{
  "n_kv_head": 2,
  "head_dim": 64,
  "norm": "rmsnorm",
  "parallel_block": false,
  "extras": ["capped logits"],
  "init_std_qkv": 0.0526,
  "init_std_o": 0.0118,
  "init_std_up": 0.0526,
  "lr_head": 0.0193,
  "warmup_steps": 320,
  "final_lr_fraction": 0.05,
  "batch_tokens": 32768
}
Each number is 128 + 32 x the weight over its row's rms, rounded and kept within 0 to 255. Layers, rows and columns count from 0. Numbers have three digits each. The size before them is the row's rms in percent of the matrix's.

# layer 2 MLP down (transposed), 512x96, rms 0.139, rows 23-37, columns 0-95
100:109196136164134125132086161125163106134122103181155161069122129126148091123093081094103191149157160133137136105110091114150134174134064099107139128097089083085109196152127067095136106111093142165079111199117163086147102125092106099140143132107198129129123097123104053093108089107158127176
117:155128139127130099067196157179110173113148142190129101137113123121091100129130199156100063120144115156084146086105151110158133156085114080134046097144133131111159178130098122124086132089061166116132176115147083151076161154159110127157167152125128106166110114133202156096171154083114117140
111:082121093114145099135128177156158142172124111101139097127149069178064073164109161156123124150114140132137142097077115149131138126067125112183129111128130123123109126158139131147110135136056146164136112145206084144126103117188185122106134080185066106143158045105070155122091067123113127093
094:151141086112130164126167146125136175084204087188127118153125121129124062111128186096158110111106162091151148116073098181115097147218101139124111113143081077102134179140154078133120137142142085096120081108116052067142184101129106105146152145093171115165108121129143108086135110135165119156
092:088121138129099101184120111096157124139056117127125109123058096148125081051119137147125104085146062081152149144094111140127195187143147149199091140125079105164095166193143150122105117191160137054098083132113101132123132102154153164136147128122109119091096130178147165127138158086114103130
101:200154158149167090127147099140051108169084175155164113104155136121170107191082110142118090101060101111087110124102098184188119125128127129137111098113130139178125095060151136085070103096134156117083128151138158139143108145152174121089070094088117071172113112078136145141147162128132125109
093:092097113079126094130093173130137155169174128074098161117102142176133127059109191128141115098149106193144106143159053083094127142157084124140129082157110202123129160094055132152128170088145113073108120108116091095086147090119055130121079135168098139127112097143133146134164139092121109102
101:119128099113203147112149191119136125123129130141086090142066109147117128116152107114086142132086186092108144156105109143228099156139150162110130089171124111113139100138167185111077117168188076143150114039093105181112123104145156103120171129138081109112139130146112133080173062136148122156
098:143161135098129104123101128147118140122183126193109106177066133133158089109110211128136119127102093115166158151133167166151175070102196149110116170119138136142064128143162166087127100136142162107128167186142101131125169120178105115118130157108078174160139113089169094094046071111108153098
095:161145131144090098144130114090186097093181138154135104168137153090030127097185153102114136082081087129089133104155097139147123149197142120089127070114165084179116147129183082166118126188118122169139169118143131146110100105131111131143113127162100198179149097164103156081139085090114130110
090:101146107155159088137108035122122108133114169168033161119128125102106133204117125111131102120092099175138146169103144123137142120105139113100134081120153151112140173094098120115111203117148106071116183106141159159145136122135137136063096165117141091121129084093091124093089042156100069113
102:138101093148197147135113114113117091133133166144146114147139112180044101124133090240119092158112107147143109115096129165077106058104065139073172103153156138059135123110122109120131171089162142149146137153116051068101130107135149149129130133076129094136125156143070142152129119137140100100
105:141175102168112171111121102141128122170107156134136095111126155090128110128199090167089095098088095091090122119148119100109102129110122202141124138124079126100118170130179161051131156198115156148073091145095159079160138179114090119113092090179141112183220136116120169126139155109150127144
108:167069138137077138179115113109165130178149132088120148157093122233154140134108092132134113114112165122108156141172074109126073154112167118138122114164120066091107121138106115099115215105051142096112156086178154062095120118158171104160135117102174104134110116074150112144125117101145160138
105:174072172114127100121095100069102114092159154133191100084149146110142118193063125138052149177150159093151176130179157162151119133117132137121106061127128152170174174138168123148098153115135108101141105162150131127149134151183098150124172156120171144155101160145077099133123140133209177135
# layer 2 MLP up, 512x96, rms 0.161, rows 24-37, columns 0-95
115:113130126122061108119114122074161019143140130093158140143117117122193112128098086179165133081093136123126164112156166115142134106125140136152109137103072114116136162114120113155165151150143132102089074166137163144145089158150106168072121124054170151098128124085140019114139138181102142153
105:091134161189122092157077103096139107107151111157159180101135142064137140096154118104107159092097126091103066158161160133098078146172159159086149117128112147143116154116099119165122135164174114118134080122093211135106113120098088109092130150101191159144105185116169077107111186151073172166
091:142101114164085114096115085079134124145117157089160117037139141118170145099151051129123134123099137118082141204161144069147101061157149118078153166132104157161142191136091053142145096083153172092095149194158159137122106167117114129125098140110104143089136087131096136149099149162129122119
092:177116105177128133090114132127139140087165113148108161145178146072101144193110115145163123134131162159069087126107091080142094098085068110064194108114161136103163108058096139086174170082135180179145146125153172079124115150102130121102116129095118132121154165100088083134114106183115139166
099:042165112145138161143134103118139152065165085158099115152094074148083127088146141116084125135189139122187134126139152081090155142086142112134129171123197152131156191164108114145166105137160115138162183109152098108101114107211085164127156165133146166116132137187148142091089108107124168173
095:147147159167130111112104133074120080101054079144160078118190096089109148195129058154136087147118154107092115145123133124207098132130184121100113121134156072121168157155160099120094170175118116142131109125139127106130083141135161143141162169078158092125070159159139088160111169184102129090
094:079135169155080061149121064138081181131111167120183151095150132107133071087134124142087101119137038122119096106136153076097171072149100092082163169177126141180108180109119144110191129113113128159103120135131125077144121112117102183122124140061168139123122140136107156116084153107139136098
103:155100123184067095095130160150068152090160060109164171139149153106093158112080069136062156145103133114109165104108188079072134146128123103110119171132092076127131158105071106073161120138098128115071138120147128106135087140150108127106145181056123154117131159163099077110166143148118141151
101:108088156144176140127121164140111151116057126128084132096111081118221136101090129141100108187181126191143063181083179129142117105090117148118095205144120185113129133153082157104133141112188151106102128105174127115124118178105117115125146144118176130111131140097128106137059161146171089153
095:110104108170126169052147138108136130121056087133179165135095118102138083100157112147154088121153117130129083152153136093094099123138146170050133121157116141144151119147104120118128072193142154195146119162113093088038130154109118136118134118123137140120119126208104170177095177075106168172
109:094143160113079121114157121127123124131081123153104103102112087091207102137096178110094134082158187153107133147157116079182135164154149160177109170140141136153090144141141106144127059183112119126158128151175169156160100166151096153083113108147174213100076105114170091125106122108070176121
109:072113195125200062137089080138113108087103095123153149114139172143179117168119090168129125086153103106151144150093113141130146084091076080136128126108128177128113192098106108090120088142170120177187136108191193146115146136138142161088131166141106149139145107163119138062136128098106138187
105:099141141192173131127110149123128090114091080133115132128210106076115180135160135117080164126132113103117137157090178125130146127055113130102136166094149147168142143127125124152129059221170131156089124143127101170181102130111110163099087133145150154187181068139094116146126167181075107135
112:132151137118171146143094100108177112102123161150106079169133126135130153091156077125170109095154111139156077068085136113129129057086097102185107164126147129094136085075105100120139109121124104112171123140132160040085114190127170154173059128072123075112157096139175154103131115153069129133